Weights of a small transformer language model.
Size: 13 layers, width 256, 2 heads of 128, MLP 1024 tanh GELU, vocabulary 1565.
Training: a variant of SOAP for these matrices, 179M tokens.
Each number is 500 + 40 x the weight over the matrix's rms, rounded and kept within 0 to 999. Layers, rows and columns count from 0. Numbers have three digits each.

# layer 7 attention output (transposed), 256x256, rms 0.0636, rows 74-127, columns 128-191
453529511461520547485541530584527531498522452427498520574450509475516488502497486479486500512486566573526464483519543537538496429509402494408341484538565564495517515518499466539556501533563499
476488473512547507492501491436550586507515525490451525477462544473424534531527474526480497488476577466498559505529427450581481532496524491475508604627573536542417594468440474537510501543557549
518515461436573561438576505518473427514434583553493437560499473526480522527501584494463502457482489543527511553496488574533477487552501465493533500528540517546501507527485496511520522486532454
518460512483497415506491478489504480526557481502557551477582428438533466442449530478521520465454525500474516480495467492551507558569498523519500485455521569513495604541542489521496465555514473
543466447459472513456516477446506559559551441567501504431502521474514476546550471550489538530459472545481487509521553513519434453537489475468518483537460487430544523440499437515532462458533516
479515512505543505520526540460545457463540493543544493457486511538527485541516517507506454533487464518490535443565463548570507403575503464512563508497467452523499545513498452542455538481511482
509465522443511431519470489560517497507513498491507580439472489523466483492515520567546556467458495479482518459485496436521595476442504454481539462503487467516443565494495527474502483470520507
453518532446514496475474459534486420483573488572452533475507464530490492537434455522494536556487475528535485485529486562545492461532456542495462449526495486527519551493497525525518520509493441
527517543499529454522481527505432484538509512541577528494503496480489501508511560429528521533483529512484556496598482406507477467479486524496468489481498506527529551558451459413452465564521510
509541537511435436508494445431514484402570460476541514544412517559474495519486474521464467436531433547418484485513590564498522470513476538466528480538525467444533485554462581465416577425479468
499457527497506554471540565452533480562511498516442550518553489449463554465506526459523520495494512543491490503458471479450477487458554451506565547441472501466546514442410518500498510505540494
455490470515525495474469445452529465500545443489434462500522479499460508449508535518495432526459507481481472568505493488456517508471479468470534459488554531478566544500476481477527548446464475
532517459564562502521498442538531452520392511468448473500569491576476466399445476455525517531559528442476490496449513513545443479495524485503564502541533573447593523517502456565479514513453469
491477497504515468454476530474500544461528428516401450510487536485455599516468519489499429487484502525509545466530541446507539505538478549478449500575507527512511514488541575524472515549575479
580505537467501436504453520510505492458491518458494519501412476481506513576498514535486516550487508483486541433445467444467472566477486569521487470515553565458510573567450424508551526536535548
472475511494470486524571579483517546488498457567547514435474502428446508448432495416495548482490558461500502496496451479440551481537456537575424469395472467480554525503480381511547452502577505
550493507497555508590533521525478510466442464515532561506515481499486537452496545459519497492544401492510534445439476442416495479511479492534525489594527493472439451462471483484549458376500458
515522454509558489497477508485574496518462488485509483500453633533489428535485499614528414477434540476493475441481480557479537445473499563448474518485483524461430520487484496506520418538532581
462491548557442473531605526491579497471478505487510517488498462545507550499474547419514507504503479510461511489396507556466492471536449568546531521530470512529458495500469447530499467490546415
525550535527509491453527504547503508567482470491540532486442590536466480435505521466513581509472496377501453609511532506606491560469414447512457497468459450476492488514500468483444506517424501
548500448511488535530511591565493516524542419491528558506488478428512521507457557494412506467463469566505508523504562450472478514510522528500583459448516467521524508429500492513525479505506544
525496482404525506486523527534496534510493479542501533486564462474508474590513491510453569420495489482392538530497454434435533499518486479465498488511565505514524435492503456528409488583418532
452483503487452514489513488558471499480446481482521500509515514506500453513424541477519476440542495493495466523530531518543503426431582550565470465552518519526499462512549528523579488474563452
483507481527486540524527477558500548539517460504506504502529486459541420542496530460518562527521580469480458517496551483452500512516473500458456498479545519437574483492513473499496463485490463
533526526527507450538496499459510508516497595510462526456442527540475537517501523498433536418538448473564467509483480503522455474520525480583456504490534464468427486472495584464476506467492448
472523446479475469525513472464475530455458470561456486462478505520432517544562501543485526541527569541536480545517471454475482470462522520512500468518447546497497548516527479470531543479544481
534517517513533527462442573414506483376498525518446540454447553522542515458504523456461500508512457534565525451566537545553529481531535525532466471434486444493536425497512472434454546425451539
485527536593554544488523461531465438479533420517475433481500534518491456537486506543450484467512596581503454514492509455515448433388523537529451479584452502490539438476540469475498532559470441
516494494528436506501500512476522520533451576469450569473523536493488498447467567473470588459533494455502487562497454450481486467474590460488495600514452511562510457510475529511462513568452496
527479546512507482463444531524487506475470546483476527507480487491563433483457629575505526467479485559515541507531444526489488460483463491480484533498592547528535467481535490535606489446531495
485509475465560514478457446555452468445426541522525504465537480508500508470500502561531533479472554525426490466524479556487515525503454554497486528516491549472469442557509525505515496590523461
490553539464443501490478497450484518525514476508518482491479412509458502537500471523533511462485437526457454471544555573388523493457501559540467399493560517406455497466460559506558501482496538
403534520460467500510520472478463493536553541423506544471487492475503501460526558516456507516458504365509531485537500511473534509461477536462518465460517502482543443480515492495541514540494549
450458532495538560488489519517525457436495486366586536508528536520472466420564492605478515510486527523512512506459507541447525423522462456561382529537553517515468440491514516470501579523521527
482501484555473474561494503500504481530487459486494520523483527462474490510481542567467482524453468498527493479515466516519486472525479483531427507420494533520584435557540461495504488516488439
466513506515475483551524514582446525574493476583434520542548474467550484498553525529524593493472512497441509463498501483474422569549485515502561557519529491470533591529500525459452482530491488
482454559528493448525487577541564545445531488497559569481517492494513561509452491505475523496529472503509478572560520454469409542505535397548479502484513500515496454499561501530448509514516511
457475479491489516620469453483550552551462437555474415513515465527571523426511513526443593520396519505484540564498382536483496490542516500504516497495515564431540493643519554470463538445433513
454440561501541530515441529532515510524482442504542528557481485455450467510478470529515514496506529581532487464475529451465579525510498481468521494520451564458479426426478492421493493511425439
561496468535532503489492483486550593492476560535443494478468494503516565501565437482575538462479497527494522429509542521457507573452516542577459445510484520490452487456460496473555501457538515
483513504475468507453497574468520491461469509569547487536477527462424567444470460460450491429423530432438559513445480546418466472518516564494471487561551536430538525500511518497483422536555560
464498503450532434494495505513470502547545573519570504493533551585535442511595530514498515468546545450534496455550442471491519552492483445471518541515507436548492528506456438494407495473499502
493493504503495533511531556480491454522459512527456506487479530528490480452517468462487555589501463480504491516562557512505486478517500523435506524499470502509399463529531489484485505518465525
536478467564455491542526523493477464529493492459540487555441516500526548544500478558442492461443467557486497525469543442531448533489507526465504505461540488517488482431493485490469594501455530
506481530505476490514508503481539550509499458481516516513478510453502527504492494495488490546489546491514530577457489462518477482497516444563488592502459483431487513464461468450537500568526526
477531555511532519555416517508485553481496564404481535494560564453433542500475567518494514532515504516497517526569513511529474479482520502445530523511450457549508420519512410542466492499521495
476494488458504567468531475495482523408513467527554455570488494463554459444602504556511510502512539452517479494526488452557514544526584549478535481518560499536477575517535506499509480449491526
471461469399538492488501511505534491460450497493510470528480530497528524548496515494512491489495465486485519526564586540506564475507449577448515483498491520451537472525400496490456466532423481
550447494454493523441568578521521416539467445511493534495493566517477465529485490457549490502515460512434462448410509474443491539471546593498503493545470509481513473564485489491379524472521469
553484523567497472517466510559458468518432518511479467444523474486518483542451498457521513456564508515540475544505480477476474508393595473519462508472482521440543494576459498467465517454459441
520509472417548450510490544494475502520535552516530440438463489519479499534466491445544531521467507494457470502521516512557529523452550483506496464514522561460498396516472485503535534509469501
538461505491472458515521512529481467553394437464514491566450518528471488556453495565515509450516459484439481553558505480517529448465482513528530435513570493531445548590446481510533527491530508
488499521515552468450472496538491464529540521492566433475465478539549506535464506490466547527535515490567545466557500482489537570504525493519503417536497624412546506477502506458501533567495478
482479538483499497552458497453524545386504550472429481491514492528523477538530408492440501523396506550537464498466478503499503484576585485502522526548525531538427541506491524507568480420520549
# layer 7 attention value, 256x256, rms 0.0785, rows 75-127, columns 128-191
496507550526482553525547484603512518491510548514530436486489545514526541546490549472489546547481448438578507565508545531448461513551492386568512444499476445446523412541486507494463462537514458
501527506476446496531464477472476466460533455507467457510559519491552487463575507512509517484497485495458504521442522458423442501559480444551492536448433427463456493458456534488520469473509471
437471546486490532467451458516520493513483551508487483487507553512492498488576477491551516528454546489561555544577456546486426471516515488454576518520469477503534501470463461483517589468518443
526465475529489504463567477479505510457458532465603580540460465472536517582489495470460454487494489525505534553540530467466559536558515495572542468409591513490491526493478522507503548525469484
490475464457506555466515441507523513513518611487529534604486456555528477444529504481543412444556454488544464513489505526406468561484458485505527475458460523476518492507478447552617516518442499
409447468470534447581409514534538480477479508511474453422443572482567491526571483536489494517508570458506502519593517528478396467485418514487541453437428489524554508556457519580619491517548460
465447492521497471503463507461488537551476472493473478474532495487513509493576469450592532491444512540483476460472588444421531496496432473513547496472591482541514506501480479472524555480474560
473531515456446494458459495540511485497499457529528454487450588535535538443537507523519470472474457530486424568592427536550482495457395486420603489487475485491545506524484510525532505440572463
465479516483547440502511482470585515576489517474518528517526489478431551542549522523531494421578566435507553564492511407509467506429469538505445511495494595506529516481485461442439567445510504
477511490513533478469512529477434478461548439521424561480464531543585477552496480528446562559510505490494513482542516475509489470520579514560466548519477513515513459509484517522505517439495427
497474518494494517541527457449508539480504539506504466491465570516510504504513515590479564532453469549509468479532475503542499533499450493493537504439501518515466536505539522502538498446559536
510538559466514488466513452451502482561521497584447491490433554483452435451537528451437480496509518472455526494569534496471519464487499485464495458521458503505484483498502511509529463457489499
484485487495503517472482421462505486440563562522527466495502529537482525511499445505456578461426474552543588493525459512486549503583579478568496459478494516498442519430495484441511440468435496
461502554489474546500456535554508567474598541507565454442474526446445500456524408519527454496475542497510510510504544551496556469542484494497523567441497517499485459444459519553539449530559563
474460523517500540504433528555483499561436535459512544550417444492526518542506491514560480500488491416495499576606501470478500510467544482468579496576523526537555500539486499462470526486529511
457447435499449437428499456491448507562473476524527488509477531491533545475493532531488558431492494484467487496575467565490514555506539573530485455499472462480535440516583573490539506555393551
453503541507513542543518503542461572487522539427535494515478515477492507497502515447519457481542526498546532522455553464515541514520445512447510540545471428525451501471535541553569516571469454
505519478473524530487472540449441510521575484561431537534628423479529460557527537522526442493575538461438473481554517500486508509493584501545484480532428445504428491457422500456501543519445552
541488506492511491504507533575566478507458529475503544505519381427524452453549592430472479549515538516495564467592490505504469434511510508485496467507532544480526517531547482473440570538484484
485473439469463548516522431488473515518451481460500612542458482543508492513489460544547493434447494505484522494462526461513503521509483521474463477466474532535457487509486492600483499565515542
430501499518536515579451454487488401468479503457425454489542540480512503515428436546427496589473477468481527516523486467514496491500515491503527533435415498503515529533531475490615484526561517
466496434465511466531479434526518439481460474508426543413460443497512445509560443518492451449496525511463464482470497488492429497453521521449469522540465504495496541470526515491456455517499523
553450516576580514440551480479462542490490505523482563543502482552425528575451549503446421519455517469474500486471521449504543543465544488565505476522541527542452518529570489501387588513515508
455489459471441490524490497559468478533536446434584486525467490505509519559505541488530391447547499428536485425508538506510532489510443611536539494498477517464464466460497508527476506477421477
458470483485542586463524480502460479554422535523489470478443549517493485574443485458519453437451514532470535500535527523463507533508473527504529485436524531488492513538531530580468457467496403
527520513483514503531526473479527479550451474523525505496494469499485477510520536458507453477581417537440490478525533472493526480464463549448516541484448532546527514490401556505611416485539507
484521485524442459484517450549542469487461478484440461474477535474539473468455498534477489488489462588469510564452468457445560522474480525433493482523554522494522538515593538464539483482485557
496527465500485551551563547539511587526435476529536502554457462511484504482466525519450420487457554550556442501530486551468527500502430577497577429570547502523500470499563468528478469460533476
521529540536516479432496519410385510498503488525548537567553464489479571460491436495522527513485449492549499483466524547554501516537518481579436570493438482501504430533556518454486484468521563
431441503483533503542545571502490535476557543501505454522505480508468475512577559482481456456570507495462527510466485412513461522557452455469538532523487454574504527463482581471534492509508445
448432458553469407551430500487397503541510550457615537587513518525435491554463479489480522523500502558550518456444509512517477544488467454508452487465510500498519479457579487441455612457450545
475502485445474538578500546478523509515457521495579462576519514497515444550468519533539433540524469536470467533483480395528556531485466486518504496471511520490451508524530507535490567481500483
514508534440496468475507506473478557530454497516402400538607499469575520545539495492536592473498504465453474446488475453488566547473493518488556488522554501557529519507474457418498413569604498
495531505547515507447492510545495444507447539573490531540492477417527402534533520481508478478458478467456500486474520487482550548528543517511521454542513493505528496606598568452502535477495443
469514506435544494545494516478437528468488518495526493480463484502556543495472433592438481511466492514504506536575501454522501506531535526547515483450431470545525491471495472536577540432497480
549492433449477521366517449518463505528408436525512552384556469457566487496502469567566532526481493511466476500558522522533505517456554516558526477508504540493499487488571526484435502518489502
507473533445489421455482528501497477575468487551391490361483553403518529603488476524514494490535562518514479565560553452453477516495564475484487465504483488546555569522433455432484533462530477
509516494493543533506534475495496496438555533503518519451539522503524589487409438528504494622492536509469465459533496509483396483481479461512462492447425447486427506553560505510541494556524467
400441469492440538575440538508437626514566545461548491509497545513488467496412452565543474460531534488477476526548513521532464541504490522456541489453446539524438517436467535503517518519460526
463497510450504496517490517501470543540509495440527462482480530466556505573600453546540495470503514510518528518636465464487578489545486521479605550520502469573504431569487459486474512523601514
495497563493472613490484501540549518490557516510496468573507432479525515507437462497537555520547450476461493475518504562518456469504506579540523501508515629520517496519527504538489483641492528
563463487488541527514522547521479504530453448465477534535515421469492394551499594392504456477558515521446479430454544426462580499460549487516487517528480450494507512539500478477503472504533462
500546518464461605511516405539566552438535468552506474429482538501481461518409485497540522527479457468453439487491523502512533494500539515471442518491502551534497502558473521527550411514474516
505509516415518503480517535526493490579511511487497559537437526587526477530466534485517509527505473439486469438579509427478515575501443515468542505501481510532550441547474524495475525525490523
602566443522526463456514509460512391522480478493473559524471427540538522489549505437475548534480429529482529471530522519519576554510597488514497502547471486539470498517540519469409494519518464
474492505450470434469457426520545568530515541482479418529541579524531514514530460501500477528448468517526512583485470491447497466536438483475551562472499488486559519501436457514499413501573495
483488570491495513506503499447514480480499478500446510528551499500498561557533472487475520482567513472526510503429487499446439478515448490476487573535558381535477555481501474483469520523436519
434508462519467471562454426451491484482505472517503510450523420536533564569560511537520566420510449510504543472502487597536495474529500446520573432495497503510542520540495551396492482538551512
437468434489477468565515492596452497450567503505478518492406517577477482554465509474498416432473497626507482430423558497477507473552489539574549467560505542506547543456597576521569446438436486
387420461459541516524410468559467467521449500452477493545438510530530480439498489526501483448497525499469520502461493452519480555515498510475523531563420505496469546546519525496551501540446531
533497445450513438527478532484442427545518462554400541444487562510530588594550487494450415453517537527447468476460549513485492502508522512553492557517470487503480517441492574429465473512577451
512457460542500528467553461498426443446510527482483533464498494617495491545520420495503485444509418548511561541473460467486495503534509513571543528550513465515476558450502465481541469524463520
488558484526419473437563491508490567541510543504565507541451518549543475430473502425517541491435508501561486528484470504483483521518466458490431527499530489434584453486443456457479455518512495
# layer 7 attention query, 256x256, rms 0.0782, rows 128-181, columns 128-191
507526423492541488521469419566505535580589529417483465501489460500492479501530380560486478509466413568525490525491589526550502431472423480436556513477529541557495485411476464523520509459504433
488471563488547503488541536479527562404446503466477420404550511466481480538489541520444478495498530562517395499567526486531470474511504569507538533533519494518463514472437434481490543579523486
464459532497386511541472500516488528464482448477584525524478507495457465525499465499507541548524543464530555417529516503510470541535484509449482480493541526445533568479477416521485576457542424
486475571553487453459520543453509477508524521507470532458537422530482491493509550510502466430573388518549392516464507543527528543489495511545638527580521495528527475498497588479559542525518538
493476500440563508443493447454452544549437494492529457495556543448460468479497504480455528515445526478466493469536501492506550516444465503567566470534453502528530546530569572466504444448552421
490484493463523488521540552561543509485482432474456495468519483508429526574553496457522526538537513514526506453505495450509486487482450465474516445496451490554594494465530515504538391471583516
449556497541499605498521451486463609483531544514471496532507547542487470482515539493540448532559605474508492547589480441538440467398448488493501516544503550455510567531490482505526521471534434
482476499490517501405456516465491484549537450527506464521491520445498517476501506465456515491477372492439588531454516500525586593529522494492440511544517485443514513504518517552510448515465507
455467484530493491509521491541512504521466485477567493518495485547437491462478500447595511580516499552504576498522435521476584516482530464498428497432467453470394427513476436486531550398462546
553479539515408512456482505580426483530408458475527569484415527558556560565455567490504463573469583593466499503419530476510499531452495506459457399534539453468493487453389471435397570524506476
497493534501498508400469465522482489495506516455551569497447393496507523493549487567501524438493498524474491553522456444483460445484466440452529423490514423566523544556479529481479533451496534
480522450482481596470561459471531516600576538415533437524475497558437498486527551469522481549492502494532478472555493431472554511472495447492556528511493568464482558521537512448537501562502490
550504495438592429508497540545484415497550509524486478500490524458546551518501529508505472474550509411457430484540550487508552520491488527509552499519529512453562469511523551509549481506529489
495491462471468448556523557478512519537524509484544457475532554467468483452423546560464493522437495441429547469566518487449527467517484543455497496534569472533556483514554488514497567515393527
490539447532547421521463543503413564428526513511492445565498531571536519499470556505536442481557545493484430436500465501556433473482398463568491486447527505426549498618478516507484492593542551
394555536498420519568486414475469490513497439515503439533463536538534484456559505565489478474555517477525539473465473537475520486475512512523493489501560559491579515498467418529515521533395460
464502492511545441425538521506494471501538507465549449475546561477538449443454542446517492476511471468533489510564495465490491489444568471480499500485535502562518469556564516539510473494427586
525524517475513519491506528508460501458451479532465514529502551526502461575539568488587444533547546508507546425496528555461480505510509508514469489490446427440531507416552538516460529533539513
492513526511576457432482515415502590513482433579460461478577499444452521566502487536513458566480542530541486546523604476464558512532485477560532515493463540471420535423461498527493502495534468
518512551492542436515491500477481486432510470547514577513462482513519485533452486488431494476497492502497522493509586542306468474524569531517438436486626431486540504484527476466561450445538430
465507487584455518528491480529497496465493484482489487519500552497528487564538477442505486476495534447492472431550500496526475455490448508538545533536506597453494519458511475471424443618543388
437460500530520492562446514443504523479456541546540488594599580483437503512481505525488524502452521420529436428433473414546456485565487482541449513513518471421526474471495463493541570466488443
473420438534483490489565467482463504497456529513484528506544467496521500467500472606445504422536474518453483439516468574502492495479513523521561485514464504521506438497466496488519515442477513
495460541517505417493505491539419533491401500549453526543475533483512498569537480435543408448397546490503579423411478485460503514507563454479490481427497502551397499500465517547456479507546520
501526422550513474424502501502500490567498509499482387513481462499509555485514534512540460499523449505503581408505521462530531468492492530529470519589459494487530462540475490497485476478501543
495499531566505463463497478519508484511568512448567519457503556465487478509537518491469491432444498541437495515543455475479492522468563521489483484514552509532478479473547518527493522505522567
480501513599467514516483517462498484546515558480548482499552400536468537420483511578440564409529537543463524567492438428500480484469510444445486519497555492482482514475525452558510476529498494
613489484483564536519496509460464506610433523480504443460410544506486592492530553543581558528572528517479571516500500473477581575549439505508485483530492508490412477516485525497479471479413503
452497440516320518494521479515527454458409449480541519531564466401518521546447450502558528479531439506531567481524493475530436483543484535428479528437581523528493580500416396474529512453477455
539528520580530484454504511502522529448501559509460451512566538500439463578511481560533442514466538514476428384539537490464495462482468513542527473576508477470493454422538521485473449546515511
566520501519519463493492532526472468559447586498508507572553458542462472503499477495494477436446457501453471473593509474494514505496512507464507487451628616462467509475488524484534479496450525
478567520442447507548522485453537485500532428463467522570497507484422478528482534513517556491446526480432531501523495473508531504552482432437516456457549430423527504441419454460509541519456489
474532494581526499478548456564433544432421462467513481568467488511569499525574419427527519480493503510505478452494484525523466471418496525557535541410505478498513474482497504477451450558553487
487441481543518502516521497489526510476432452496500491518518440461484465527517481491414526368479439525437458424468439536505493584512513518481485559561539426547541420496446515546431431490506500
546471511455481454488537513465510448509494472516507530556536487476497548515440534562525510464464466524441518532498440446583495501515582490557512476547584464483449527494477482471429536421470538
492458467454579490524552482505508562502552456529440496455530513483571490492461534520482466377474487578431449500524532528483498514479435579548496482543534538493525468530554531537414462520565452
478501513505509472514467470483490487473496521528499558474547579481469517502502459513479523472491518536488515534516510446477533525558516480437507480474554549535497558501490521499552525476506503
462446538568461465454503450443511455452541491638575464485466480401519570513517566496470524468488542484474562488522531477436461527493521484500542485515575498509552502460472433473555501512554548
474436417504452545465412466446523509468554477451443511468494528521548461553476515657514481515563460400460438444520534464656510457552514515520542512503470536519508434464450443459533480567451470
505515538519429537517526600480543488535510508485507469449489481525513537559493521488523494478488476526474475584514502482509486575503522527499503533444477409478493497633420513479500482535437478
511481528494545526516473555594445456567494425439474454514483478585524493452495416445516498505468490492513398570401464499535494482442496499538560535532481521471541508539518522526541463564441527
527495550479437594538462461507511495479519475552458486456540493567546537455484478539407534504475540477495472504437487536492504500551514507480499525440438493580444506463448513522422473500414405
551492506452523476569518466550564520446518511462506446529463575542520471562503526529569566508514449512426511468560455441492502571491486524449447464454515591539586517516486542515505461544524528
527446480534517453485542508512528501408483541517517535475545506468522546498456563499476498550504483478476474493493498478497544544502510575560455513567469495557472431545474573521495573455584539
454562505451595558471516482495499485514531511382466472403469456504494468579398509502465471491518503508451454498478568470487484477527489565474505513540474544458428534507534623510476575562539585
489497563430444457437521561443418505434476489541527543427523468503427439517549560437500444461443521530597526454492511481451425475458525481476452398500489436513457486517510406555564436549455520
495508518486508530499515540478518492466480484557497522538456521457449486523518541564577473515550446485480575502478446457519510560552520479453458471475434509479493545516494513541551468621608545
488473437513482448528439475445510528437444518533535531540539427380493504476408523498509529478439469486516558491393552476485481426550470508504470490540544488542457560402451477545529582515522481
434436548473492477510414543540564513547427491535491482528432501510504507562519478507510465502509573512458488467517486544562521515512505521421485494497479402525504504528533526561471605554517499
439418408449417450565456454485518482479508471473563557453474508505521472430511500596454554492524459560499470489594516510444434476460543594526498425560546560575526485494497463444477508477483535
495485528540488537574477566520412537511439538456513535542537457479439516522470538428526503509494515553468497487463592386459486548528405501497507485507509552496559576584485523501528475528454506
505466501538474461464457473454490559508477450584570363495558473370445542441515534609444495499559517564522497501510539475522569513532499528486444518567475512565493503437447455497495464538513463
581552491467557468475515490503448452483451479467515466470476511619486528472545555523582555418442538464514517588443394543477519436495396561486505494473558522495481490527442521426483493460494513
476496517532569498509490594440498556553391492501505439471525510472456449550434492496452482441496418575516499533538476546507492520468518505498568591482524588490409484463442535526453528474487414
# layer 7 attention key, 256x256, rms 0.0767, rows 128-180, columns 128-191
519536594467443459449505474529465519518503532457531491574433475523522540541505542454500506521531477488409487537474467528501549483414439506524555451527490496556584553536526554501477529528499550
482469431554489506526549548522517478488502566484547528546545461459483507534473480540475544471520509508480478471512495476460509458503551481494432521534453430501537442506527461522543463507574445
541544530521512470494524532527446526463476544503501491560538556473510487491451515518537444542491457480462432467450497506487457497505499427501504515537526478566542583440529499519444467558530521
517479492554529477534482452514505433513442483443500564465503452530513513525524402506414488492476498549487533547489523488456485511604538513519475554533453509508468441483484501481521461510477512
522505502574507517568546466559531481458526493501490569526495530446494529505488447531442510496503501475509478563490561460466469456510492450493479499482549508468460509502527483601542393478485550
482631551531518475539517496494444498501487495451430455549469531558494538562442424509483475483492500465523546488553523477512468539507502477494533528468488499498465555515488498541448492487477437
535537577470489486488514532467523530563497555512485504540455481513495485420530544483564504523452508462578540446555498488490509448465481402492522489486489521457519551459543536459500453559514504
550428555510448497553557493458512556491494432504487531504485497422512507485492536457545528491498480440417596470535470525512484497525461470521486508482532571520466561501552501493555513504500508
594497510529545464426572594564397504453445460498503441484505501541544498468427491488492522537519524544503434596482388455549417586561517471441521499459561487490530389532458497538411473547483452
527484495448524467577446500563526501482500500513498466538592476551504472531512534483586514536560441457484499409491462517444443530530515447514503524510486414476560530515561533508435503591488491
485600529524514503574482466512503446566518485517504489529516558428532531487511468459479499517502515494583537592463479524478435541481498583470523486507553548502482574511516483556572489484459524
527530582478511510508473503552466526524466446513498528549504434498590454507520570488537500476490480444501493471511450518520472468458455441512457491543470455421570494508514554480530504529497532
437488391569507549514536515470534520509523465506491527427497480507517464555516471560467516537463537529489499528472513529524478454492561587524456496474507437551475478509505425525461454472490512
420467514410486531485465463449467494517517534512521568426499437368423499516578539487406569312508519396557495429524480514548559491443532538514499492501494508470554505478521460578564498526537498
436481415504524604490528460454516433561522569555527530468442460518491480479555543492473473451474592476593516535470489472493519427480551482519462524496467605563516479438465469491545494461432517
534501487485522490487486540493461538565558527483484487519490489467477460460501513487569491492442473508470499487484530518499575413478442411532523513525535490509496600564527574477505552520475531
505521492527523485485519485468482461523511453529494553420490491482442488499562426483434493506462565512520499563442502540495500487518517547546494508528563530528459505503479486559537458432505516
467452465558567561570500519485481489519470506583547483476501421532563466512465522573493554493567580539575501445487491504387494506488491466517437521467517438560501502428458507547393461529482435
540457467523421473521438583447554491551430576476504515456479513513454492485482493557486508539502515502474482501474535495553509455500490532411551530518513458578390557487517524508511467470487437
512433443530397415487500576443486448533494482579532541494583504504568497540495454564476443481511434524525463509510558547431465519490562542571551473480552464588478503519502550471458493442470517
474521496461537503502466499455461470468533530516509512491513519563481493505497494600497430511522445543463470480406518498469565552496510477487468491488449482505533544492492593529483512477481523
467476458445492562506515556487396449450488538507524487436542578509515511531595539530549444524464599521528540487533460501470547496486535419413518504489551515457503496471549505517591443507554544
480547521489517441517459533523518466535470527536446509489443599480482492487475458488541374522475463509509511598518567471579487520528540478473521504460514532520424563475433467479453551492467445
532475531477527497501506478482532424476533520466588460497506524479467503449497489520454532538555519537512448448501490511458502496503492455564444547553448552540526475442519520485435484486538512
498515515481481585562499415502501558552479440544483561494475506474488517536509505540491525454449564522508432503474485499514459488501523492589478528452500529455507525489535451500502450522491521
516521477468512433547521497447524463526558455490484514459509453495442477455489409468439544465465543519475431544485529511559444443469491501562493509524405502500491495528407440468553476518514468
444478496405464561444508522474520534557483551552472432474463540440447484471500459446510490523453512453523514585513542498536501487446469551473540477534517591525487600467508465521559516443430473
498458525512499505446444479555497499508523498539500460487505453544449502502496540549466568465538491432438445553516469527557451495511543557533435456491508585536444462474545479522422474461498442
511534524448448461556496524524470560418502516505461511522538599467486501465490516501509421516484451464479513430538489504460559566512535468512524485545523474453583507530512556488505519477548493
452459445519566488568476481451487477502495528521513535440505477505548483490501466524479502476472563513509482519480512480514477491482588539508485483485515516531502478489491517566483440499499440
433393487448508478500470508381474569528432491477583431456465488508444537494530520404523498497502501461499550493537444479526454450510493532535491502544536465470628469497553534486550501518471506
550473556468500473535486533521473510464560512480487484489461539482573569448525451466559491504516434412480535510523455514561554565427515538506457528496482459496507510463536496486468536559487439
517540529524533503557454497460486510491549525544507452513474525576514492560498418469518490522522494473501497526440560423516503551473474456483498454546528533498475579425556484457457481447471474
528473502522463494523490467458477466488512486566541511448519595440485488502507452477453533463437479488488453525482532516548476548502513514573526477455427531463400513508487473484453527485512511
540494445487427571603547467526541511395513559541508532472565545377523480465510504498450518431509494550509587493535492519412498571549429510489452567484436483448548431475501593503626547447566532
548454537575456479423535479424522518477485525602467490518495526494549506520498465558497441523489499505541507447493522547472470507496494531557436465500427456604466507441462464479459508475541466
482545485528444526453524471468499476437486437470521515514503533450533456499519465471418468525479573486465524487456487552468524440465486534548498426546525474506508534505469470538558486477523494
576531447461403518569519508478496474527481503480536580529579488487505476511470480465443445499458604468571526468470470475456462472451494447590466439502514452511449589468527494483534473499440446
477538492425506546533483496513573473523450511464469528445450581508430552507572465514559512462455497460432496564497480524549542532472532539487469569490549511504451513485509487523458465461520596
546448475602434476482530590535502493520473431513538458502491555488445467433521477457487503548477495522480479524523449463482421529485468467514520551453506537486490495524469482526463408522525461
464552436556541500477501474456528498525556487442519512468443477550432532505494432468435539506500568519459503554491508505522506469546527476474501522507533479540471467541481528521534456531490560
530509529451523550448516560554506587428450544453510503538528619419460429527505543439651553529471511514419599559486550479497568582434489439431534513576531467461493541503484436506515500498500482
484458468530608474583500468512525560540540526493526496528477397475553505523522504486493525436510525510519506384529430593494492470487486469601395484557460497537604436474488450588513537559592465
471474505540499503555511509444472465505507468567542492474511452495488493523515513555447523424491555583522500517498489486476446488571521469484488532420477485528494414498479446573508477468485450
476442520534459467426509487558570470434450446509488593527482504507496469475573566510478557530552518534514541530491536514547436466567455567547473499508487434434501464544414499497497411543576529
572482451547486504530533507426485526511472483504474440493504518485530440494464438456497571482451523499484513470487493523477460507459517468521473550515537514481491487559477504489544518420547491
487524444500474416498512545516516426520516489455544403536453498541532492480453544476499501514536411438550493485541471502481494497489459505570478554487577557554545480418463493440471503489537482
488502469513478474507561506438430407543526518529532535491493489473475524487520496524482498481534573485533460507511464492447521468526535536513483544517508458556522460514502466524572485405505491
477506552467506549498463500580510506508487558501543468524482514441484534552506598503503488479574566454543419447487462450497479530470467512453493534527474523521497540471498448537436509563490506
493507486522483488459454541473505500566559444509376566519511496458522544502430431513501431494465472510509554582480534583445530445537518526504482562474574475539530535489600529514574530492527486
464478476557551462494506502443498451535522495507547496462488492465497490455506469500439487489501551472539529483536481521451477428519491514523455494511503478545489493475537508571536464492563495
476445439439449526487557540465500513536443598468474542441534486480496517490464509507514512494373497430459494528456529539468510424444532486482522506551539548454491523539506462495538533484573451
483460516503494515506415459596473501529547544533547459530476478530533466489458528467481511491636431575539485546507510454483454549488507468509472501552531508464487547454524472497462512477458475